{"num_attention_heads": 8, "head_dim": 32, "init": "uniform", "init_std_o": 0.00602, "optimizer": "soap_variant", "decay_fraction": 0.704, "final_lr_fraction": 0.0, "doc_mask": true, "max_steps": 1891}
Each number is 50 + 10 x the weight over its row's rms, rounded and kept within 0 to 99. Layers, rows and columns count from 0. The size before them is the row's rms in percent of the matrix's.

# layer 3 MLP up, 1024x256, rms 0.112, rows 102-106, columns 0-255
093:48 69 53 46 61 53 48 55 50 52 61 41 64 41 63 64 34 40 51 47 49 50 38 49 37 50 55 63 42 49 60 50 69 54 50 60 50 38 56 43 65 63 49 48 44 52 48 42 55 45 51 58 67 47 41 49 58 58 45 45 52 64 48 51 47 56 55 39 51 59 54 34 61 61 43 30 37 40 47 61 53 51 40 49 42 48 56 49 41 38 35 75 46 18 46 47 52 42 40 43 58 28 48 52 40 62 31 54 47 51 42 57 53 50 41 42 46 70 61 56 38 58 67 30 35 45 47 36 58 61 47 52 57 33 61 54 54 64 37 54 57 59 37 44 52 51 34 67 41 53 44 45 42 60 36 40 40 64 51 47 64 35 65 60 51 27 47 44 48 34 32 58 55 48 59 42 43 37 59 62 47 67 58 53 57 44 58 52 37 44 33 32 36 47 40 60 68 51 51 73 46 54 53 52 76 43 51 54 47 51 68 54 41 27 56 67 62 50 61 60 35 45 59 55 61 55 53 52 44 50 62 45 51 61 59 56 52 50 38 38 52 50 34 52 53 56 47 48 55 40 75 55 42 66 32 59
092:33 71 58 40 65 47 47 52 42 50 39 43 44 57 58 45 58 47 59 60 57 42 69 51 54 58 44 42 62 53 58 67 56 44 35 47 63 60 65 64 43 33 50 60 74 61 58 43 40 49 35 49 43 59 59 51 41 59 27 47 43 51 41 38 58 53 42 50 70 54 54 60 64 35 42 48 32 55 50 37 65 48 31 58 49 54 45 44 57 38 43 27 48 58 42 72 50 48 33 44 45 57 50 40 48 43 47 44 53 44 57 38 52 57 65 57 50 40 65 53 54 63 29 37 53 41 45 50 50 33 23 44 48 37 48 54 58 52 50 38 57 41 59 44 33 46 45 48 45 41 54 46 41 59 48 64 36 44 62 64 46 54 60 53 33 59 59 49 51 38 46 57 48 51 65 44 38 50 52 56 53 53 39 63 42 66 65 57 58 45 61 45 63 50 40 37 54 32 59 46 72 35 47 57 47 47 34 40 49 52 80 44 57 46 48 59 48 59 48 71 50 49 38 77 54 37 48 56 45 42 39 42 48 43 55 51 40 40 42 54 57 62 42 53 54 62 68 60 50 33 42 37 56 44 39 37
107:44 60 46 52 26 57 44 56 71 65 60 44 57 55 46 67 48 47 62 55 45 50 46 47 38 55 59 50 70 54 55 41 30 55 25 43 55 38 56 33 58 56 36 48 55 60 64 24 61 46 35 50 53 40 57 41 38 33 51 62 52 53 55 44 37 41 43 43 60 58 52 47 44 59 30 51 39 49 40 48 18 49 54 66 43 50 50 43 64 57 46 48 44 60 35 74 43 53 42 63 58 50 41 68 45 61 44 57 41 57 48 68 34 45 57 62 53 71 49 35 47 64 45 59 61 59 72 50 45 52 51 55 58 48 55 49 37 46 46 44 58 41 46 33 58 51 57 41 40 40 32 65 57 34 44 54 42 41 67 51 50 40 53 53 56 39 39 42 29 50 34 52 51 63 33 56 74 35 47 40 69 51 49 42 49 38 33 52 52 43 52 48 48 67 56 38 53 63 39 40 53 61 70 54 42 58 40 52 42 36 47 60 46 47 40 53 43 38 41 58 51 47 51 58 55 57 54 58 68 55 51 39 50 36 57 56 39 40 56 32 55 42 56 67 49 55 44 51 39 53 53 43 47 46 53 39
103:51 64 44 47 59 49 52 37 65 60 47 35 48 53 56 50 48 38 37 54 59 52 40 46 38 42 45 77 73 47 59 27 53 49 41 52 45 41 62 52 58 64 53 54 36 49 67 54 66 41 42 51 64 48 40 54 57 49 51 53 61 44 46 48 42 42 47 36 60 40 33 60 53 37 53 50 55 46 33 31 61 46 44 63 54 52 33 39 50 57 42 61 49 36 58 43 45 47 47 57 48 41 76 64 50 50 41 31 30 57 52 49 46 35 36 56 41 55 62 47 52 51 51 29 54 38 39 32 49 60 44 48 47 38 48 25 41 56 39 64 54 41 42 65 42 40 48 34 62 60 36 51 39 31 53 47 38 50 58 66 50 47 62 48 56 45 41 64 41 52 47 32 55 42 60 46 40 51 49 50 59 44 51 42 40 57 55 49 48 50 47 58 44 41 48 29 46 61 53 33 51 57 49 35 40 61 49 67 48 39 37 53 61 47 50 23 64 70 56 55 63 47 68 53 55 36 40 40 46 47 68 50 51 55 50 52 63 35 51 45 50 59 44 52 41 57 58 78 34 28 41 45 34 57 47 52
099:35 39 53 59 37 52 53 41 41 51 57 41 40 64 54 57 38 51 65 50 55 31 53 52 46 50 49 53 44 37 50 52 34 49 41 52 57 53 45 60 48 27 59 60 43 59 54 31 62 61 54 38 47 45 55 59 43 47 56 53 55 40 40 32 53 73 50 29 49 44 62 60 50 40 42 46 59 61 52 51 51 47 40 54 50 60 54 67 37 50 51 53 37 65 53 33 46 53 43 53 44 56 50 51 57 67 46 50 42 45 48 32 41 68 51 49 65 47 55 47 31 56 59 67 40 47 49 58 69 64 37 44 37 50 61 42 32 31 49 25 48 36 55 42 45 44 24 71 41 51 40 52 68 73 67 53 52 32 59 49 51 48 55 45 51 40 47 42 39 53 46 48 48 60 41 54 31 56 42 37 36 53 52 55 46 63 45 53 36 40 75 44 42 49 44 64 57 48 44 38 38 36 45 54 33 42 60 50 57 41 63 54 56 40 41 40 41 26 62 34 45 55 53 51 76 30 51 52 61 43 55 52 51 40 32 41 34 56 39 55 63 52 52 61 59 57 49 65 54 47 56 55 53 35 58 47
# layer 3 MLP down (transposed), 1024x256, rms 0.0991, rows 102-105, columns 0-255
096:65 50 54 49 57 58 54 59 61 64 59 51 59 66 61 86 37 54 50 61 51 48 42 50 41 36 48 41 42 31 55 62 45 62 68 47 56 35 51 61 58 61 42 50 53 44 52 32 64 63 54 57 56 35 50 42 49 44 39 58 54 45 53 53 52 59 47 24 41 38 56 37 62 65 39 49 51 54 50 63 42 61 42 47 53 28 53 61 48 60 42 42 26 56 50 30 49 46 52 56 64 67 39 51 55 53 54 44 43 52 28 36 38 59 38 43 64 58 69 49 37 45 61 42 52 49 43 58 56 40 72 57 54 38 40 58 52 58 62 57 56 47 33 57 66 29 54 61 49 43 53 48 67 53 62 58 50 39 33 52 52 50 46 55 42 38 44 54 50 37 54 55 39 55 55 26 41 40 49 57 51 63 40 59 41 38 60 46 46 49 43 56 56 50 56 47 57 69 56 48 45 26 39 50 53 54 60 42 28 36 55 42 64 46 49 38 60 45 69 60 39 46 46 46 53 40 42 47 39 53 52 57 61 47 62 43 46 32 44 52 48 63 42 46 62 57 42 43 48 56 54 49 65 68 59 76
087:62 46 58 50 47 39 57 57 51 37 43 47 25 52 64 84 58 53 49 56 68 32 68 50 64 59 38 65 49 45 69 44 61 53 54 48 66 39 59 42 64 44 46 49 58 52 43 39 57 67 47 40 59 35 38 64 50 30 55 41 62 55 40 47 50 53 46 48 63 76 57 50 62 50 66 57 65 43 59 48 47 34 35 60 31 60 46 37 58 45 62 50 52 48 45 55 51 49 47 26 45 58 48 55 56 50 51 51 60 53 67 43 42 44 50 36 37 51 39 40 66 46 35 62 33 49 50 48 50 69 49 50 50 50 57 38 30 46 50 56 48 44 64 41 49 63 45 56 44 40 43 41 56 34 44 43 50 71 40 57 57 53 65 38 38 54 52 39 32 54 49 33 40 58 67 48 48 53 62 56 51 54 36 68 43 67 46 43 54 45 59 55 60 56 46 46 59 34 59 50 67 27 60 58 58 47 43 51 38 54 50 68 55 31 48 51 40 66 65 53 60 39 54 55 53 39 44 58 56 34 32 45 54 69 61 39 51 61 56 57 60 47 41 63 58 55 59 48 43 46 43 51 43 55 57 57
102:55 71 28 58 48 50 50 43 53 45 44 61 55 46 35 52 39 31 47 50 50 59 42 44 38 46 54 50 52 38 29 39 37 41 47 50 45 48 61 39 37 24 49 51 51 51 33 41 56 36 39 66 45 47 51 44 39 73 58 49 57 37 45 47 50 41 67 50 41 53 26 64 47 65 38 49 52 61 52 41 43 53 50 38 49 54 47 34 47 39 35 38 53 52 46 53 32 38 57 61 57 53 38 49 57 62 37 50 51 47 51 47 44 57 47 61 55 41 74 40 40 64 40 57 45 44 59 30 44 55 37 65 45 40 60 69 49 54 45 50 53 46 56 45 48 50 58 33 50 39 25 49 53 43 56 62 53 29 44 43 36 39 61 60 44 54 63 52 45 56 44 57 36 44 39 55 67 46 32 43 45 61 64 58 57 68 59 59 62 35 66 64 50 67 48 45 44 52 40 49 58 64 50 59 50 58 48 53 75 44 37 39 39 47 70 51 50 50 53 46 25 62 56 64 46 46 37 43 62 53 41 47 54 48 36 52 37 51 48 44 54 42 38 52 49 39 58 60 46 26 57 46 53 63 63 30
102:71 59 53 35 64 53 47 54 75 41 49 51 63 44 67 41 37 44 28 59 44 44 28 45 63 52 64 51 58 62 44 50 61 57 39 67 62 45 65 47 36 69 31 55 55 48 62 41 49 40 55 47 53 32 47 51 54 62 34 51 47 41 57 43 52 59 43 38 54 41 44 66 49 46 60 49 42 46 35 40 46 35 54 46 70 59 33 41 43 36 59 55 48 43 55 57 43 61 51 55 35 41 50 47 54 44 56 45 50 53 60 55 47 50 51 45 51 33 44 44 43 53 33 40 56 24 34 41 59 52 47 38 45 51 47 51 44 47 30 66 28 59 31 44 39 48 59 55 73 61 59 66 48 51 51 34 43 47 65 52 64 69 55 46 60 47 75 51 35 64 37 41 52 42 66 56 27 49 48 44 58 44 57 51 52 49 41 45 44 52 46 52 49 40 48 48 28 56 62 40 58 44 54 58 42 30 44 57 59 69 54 59 44 53 43 40 75 55 46 41 52 48 58 47 48 57 70 56 58 53 53 75 42 59 53 52 55 51 57 47 55 65 63 37 50 43 63 53 46 48 49 55 45 39 48 61
# layer 3 MLP gate, 1024x256, rms 0.114, rows 103-106, columns 0-255
101:57 25 42 53 37 48 41 56 55 44 49 51 52 25 39 45 36 54 54 33 53 45 29 44 52 50 53 65 45 56 51 40 57 61 61 33 45 34 52 55 37 56 48 39 43 33 49 66 51 55 57 32 49 63 41 46 48 41 70 61 66 67 36 60 29 37 54 54 46 48 43 51 46 44 63 64 54 48 47 69 40 39 50 39 57 49 53 38 43 62 48 60 55 46 54 42 49 50 77 51 58 39 46 57 52 67 47 64 55 63 57 47 28 45 46 43 51 56 29 63 39 40 51 58 38 59 48 49 43 60 67 60 42 67 41 65 42 61 35 46 41 60 54 32 54 43 50 56 52 68 49 63 55 34 59 46 52 53 46 51 67 58 30 47 53 57 53 57 61 42 45 61 43 67 65 49 59 49 43 49 46 62 57 43 47 36 50 55 36 45 48 66 56 51 38 58 65 64 43 51 36 63 54 58 55 53 72 55 42 34 39 38 46 54 41 42 40 35 38 40 50 52 51 33 46 68 29 49 59 57 67 59 44 58 41 55 69 45 44 57 43 66 59 55 55 40 45 41 37 53 43 55 42 58 56 49
102:36 51 58 37 53 41 45 67 46 49 48 34 40 51 44 59 53 59 59 62 62 63 56 56 37 53 42 44 63 46 58 40 58 58 50 58 51 48 58 63 45 51 40 52 51 77 48 39 45 65 44 46 33 36 61 48 74 49 36 57 43 73 44 49 43 60 44 65 46 46 52 57 52 54 49 42 51 62 43 51 52 67 48 71 48 63 59 55 51 40 50 29 54 43 38 50 47 55 39 37 64 54 42 55 48 55 42 63 43 57 52 61 52 58 42 53 61 41 42 44 55 66 31 42 33 44 53 59 33 54 56 53 44 41 51 42 57 71 61 43 48 59 50 57 31 43 63 48 21 35 49 51 47 42 61 45 63 50 59 50 67 49 51 65 42 62 41 50 61 40 53 26 58 65 41 66 44 36 50 61 61 66 50 39 43 39 52 57 48 35 49 57 52 58 69 40 32 64 53 47 42 50 34 34 39 48 80 34 30 51 43 64 36 57 39 47 51 42 41 36 48 58 60 46 53 48 44 45 59 34 44 54 35 40 52 61 46 44 53 48 31 48 54 52 74 47 52 52 48 65 45 55 61 52 47 48
100:33 66 66 66 62 49 63 40 39 35 58 53 47 43 49 49 56 54 64 48 51 55 63 54 47 46 50 56 46 45 74 40 38 60 34 46 50 41 53 43 58 54 50 62 34 44 57 56 60 38 52 50 59 43 40 32 43 43 53 49 55 41 39 40 50 57 64 49 58 32 35 44 51 54 44 45 49 57 43 36 46 54 47 41 37 54 49 48 46 50 53 42 63 66 37 18 53 50 48 60 62 45 68 51 48 40 73 59 36 50 38 49 48 40 61 51 58 49 37 62 62 40 72 36 49 46 39 35 53 40 31 51 61 43 49 44 32 48 50 45 64 47 63 68 50 41 68 61 44 39 50 32 42 51 64 38 59 60 34 50 25 42 61 40 54 52 46 56 44 47 65 49 39 45 44 50 48 48 39 72 46 51 50 49 45 61 44 36 65 30 47 60 39 46 41 52 44 61 64 45 42 29 58 42 41 66 35 43 67 43 39 53 53 40 47 49 41 67 42 58 63 59 64 56 62 58 44 56 55 53 60 45 57 69 42 34 44 49 47 63 31 53 57 42 58 67 50 59 41 43 44 57 41 63 46 39
100:36 49 62 49 50 56 53 50 49 47 43 37 41 52 58 59 29 59 56 45 55 64 69 61 50 30 64 61 41 41 56 55 46 35 37 55 41 44 55 56 51 50 46 46 43 68 46 43 63 57 56 34 44 44 33 32 49 53 56 65 52 45 50 44 55 62 49 45 72 35 62 43 42 50 45 59 64 45 64 54 49 48 47 53 57 67 71 66 47 66 64 39 72 54 53 50 44 49 42 54 47 56 32 56 67 63 44 48 29 42 58 44 55 68 65 61 58 50 26 43 44 56 51 67 44 46 41 48 64 55 50 47 45 53 72 60 49 35 48 49 52 47 50 53 62 46 31 67 51 38 54 69 48 61 62 54 58 46 60 51 67 59 44 34 45 44 37 50 40 39 78 51 45 55 45 57 41 51 44 32 51 58 53 42 57 53 53 47 47 51 68 29 44 57 38 54 71 43 42 43 33 38 49 47 43 58 63 64 49 49 52 67 44 34 36 50 68 42 52 22 46 63 62 58 49 51 60 48 51 44 58 39 54 48 46 58 49 46 33 60 63 40 46 54 60 60 52 70 47 50 64 47 67 43 54 56